Each number is 500 + 40 x the weight over its row's rms, rounded and kept within 0 to 999. Layers, rows and columns count from 0. Numbers have three digits each. The size before them is the row's rms in percent of the matrix's.

# up: layer 5 MLP up, 256x64, rms 0.109, rows 236-255, columns 0-63
# down: layer 5 MLP down (transposed), 256x64, rms 0.0267, rows 236-255, columns 0-63
up236 084:537464448565480472467542427576455528488551494528500469417508486583454486544525467428460439460487551516513463461510519417488530527535485524491502480459551510474532509469536481449477536555548455
down236 072:567588528436491509526504504407509471493523568466505481498465495476583551475523521562499579445518471465502558442452517547480478507513507526481449488477447441491562518560522508478483488425498463
up237 076:493529509404445503461461510583491423541452539555498500471531465571573466436495504500529474459493476508504449513492554502508529453570528526541446483423577475526479492424502489513477539496519498
down237 073:508535478519473491521497450577491472491483516475536506483553509441511542484446504482526553447584448477516534532541515528468483443543394503458555511425476526576455543549435519419484503519505493
up238 077:503429559537436513516433471514557520447476500493421531474516481489533538443508436509488472541499525536523478493503524533448586499498561427491471534483502543522482460482572469418465475579538465
down238 075:511518499525535612484493522505503461567532490523544489501551444463542569526497527449537553409518468423480477494536465529448416450528478491512539472518450489539468541515492439482495546433484470
up239 112:475432482516529514490568521478491427509451487496515494530446543483524417456647508583507444467461503509494509489500530553551497491474530461461476497507496470536496520537555455588461523475487515
down239 106:545464420483449541532497562430492540519527535518500597526449515506486489554493508535493478537559429465589486526537526494478429479543557523503486432436456496435461488526450477506516485475516482
up240 113:511425571513498481432570525533492477427533534478470475518499481489504471533561509497441437476522503572518475483567490595432441446448520444515562541498470500533461484493512489482493466577503491
down240 098:486587496509473503562462470519541522562448541475512428441415539539457516430495486471440512485534473554448506523506431506512532551505488502521476478490471589472571507460516539467460539448540513
up241 082:457455543478573613457450575539486523490434534530482502466433539568548469491491490468443458476562475473468504540488516440416503521495476503457526465458514527462488525486484524512452444521519530
down241 086:417530507477441504481499466543408523514571527525535480578556522424502566502412411436529472480494519468488525465524448531502482560480450535546513512463528543511520549513539473515515512487495507
up242 089:563556428475525478449418496524494499463526504462525497502491512544471500531568534481551375517508541551504514484587554474474492468513497490420466532484508547493552523464457477536427541494498530
down242 080:511453546518546507470556551492467511499506541471440508427404487510485512448504547516484508416472482438477444488510534476521478493536498530542572490579473448452509497524560613508537504501478457
up243 106:527454486458515505493496508474480472479538514513531479556486510516546374461507429575605531451469550527479487472497482504526454502518479496569515446548535484434499526460492493550530581507447552
down243 106:530486583520508495497561514421452491462531509597420528472521459521468528473510462459523514463464517496519446503497572541519559471502439487502548516510469551514543576485557476462491412473496449
up244 110:455542461453468526492483531463481414465561427455485511541472474518543514481439461530511477564488556572480478498582553450511472508527532565530447506586530477438475480499502463550528543480528499
down244 106:467489490481475551455448467459463493448467439511473561553587508432472546612508489494452496532549477473462495550485487507514475451541505481497515498467591466459509521499551539566518450564514477
up245 092:557474498448490456527458505498435547500539593543467421502561485525472508495478478485519466475565496543575481469440510493462541518496598483490491453485553468533437451547411498510508541489506481
down245 101:497498480518496510496513476569513488479506450597519521431590531517513472467457507416449495432506428529545576503445438444553532462517533492487500459500491503543552552535447494459557466502509493
up246 099:463493518390549487446450492472537516562566514531476513454524476540504485487483510535487472501506457476577435482503477500464523468492514423476468550601545523572485499498543530496497464422568472
down246 104:516499513545458466511478524504504431505443525533472526508533520521437462543526442519416509498554577553450491493521505490451489506548417516554494553451521413463524424504485549435551491534550513
up247 098:452540543512502476483394496517517490543494484490515469534454479538394432458464445542508455572500526484497464506460490410494546501537462480477522473493549521583575475498565539507497526541510476
down247 106:468474502472457406478468499489416532471576479522555475507465482501554477516625504475507467528468449475533496543505453553529518423457537549482461506484558452513546545539469470527533504492457525
up248 091:575543535541552492477449487482452501487549465420510506516476527506496486463527525483476480507452528521461526419513507504433545520487473482510470494434512517454540400492528481547558591433534580
down248 088:550499540491467461469527524489465460485426475531528545472627468482547533505578483463489469421487474517544573489489488526460477478466493513450483542467494534546493437474559474479509579484480570
up249 122:564485473533574478507486548444509467452460558538484552464447463479458502536548484532443525455490473524527423526514430484515494530433567424494526500563508508438507563502448541511527479560467508
down249 113:527468424511500529572528436515566460515519524464466461470457543499480501507481453528496458582480406456476471539491444532498486599504574535534461516537480538505526525480507483491567485421516469
up250 081:481518435521531521507586553429425445507485466525476523606535511526473479475490466517552451499507479543461563494493484481525507466539524427520587460522540443545511575448467494503529516495465479
down250 091:512483533521533472436461504460475515522504575471494508499579445519471543494492565480458587457549511528469500538496453589487495552530452488481461553486390515523506491423483569528520467515457490
up251 104:565508465523536592514540500444544493505562475520510566435475497447467462482467497543533422487439552509488545439526492495403478449488500514520528527549534549452579471475510540483462481540486493
down251 106:576545515564517512522519445472584454529437455459520496511545598494532501537478481527487432436456509471480445443536473542509453460445517511429473487525501579502543494532487511547518455500462494
up252 117:539465559502526531529512551525452425520435469563427513466510571561534496548480473486474557449548532518492520464506503490469447542467578502447425511506464438513505489479568491564448471525516487
down252 117:463610453523501472551552455579501507520494423473537512504532521516455487446538480452477462549427528499534510514516519526539486448500465456535454522522551535498421426457430504485531529540534504
up253 099:495551464484478560499504489400472552465590463528536535488527535557528499540430456574513471445505492469462507505497481438498497479493494434505491590527563436503508456471491526473526496534530419
down253 109:413547551509472467511534465566492513475511442487440446554482476476426484453515464466514463549440503525530531517517545570503470457471483512522541477470503513535528553549525506440598451460568489
up254 089:508438465455518557544490504492487476564579470487534498524521518518530494450466512474565397492595419489551485465426492528522553500510548474519536544489503483543417470492535507532461560520493480
down254 083:417510503437422441543495522477537514449499537537511438562565454447476499555549493511516512569494550498525544526474560468491502514541457512520470496517466539442520526573453485535476460411524477
up255 102:476468464509488508517534492541510403458454514429463517439502455509488516528548584522524417542456487499546498469527494541591523512531524482497499537533534437418538502475509482556560434446489482
down255 095:443525525489497544515483478492538498545541453531494438517539517477425523515482485449492398469472483530439541598490445460510465574540504455508514474482484581580543490528513489583480488466469497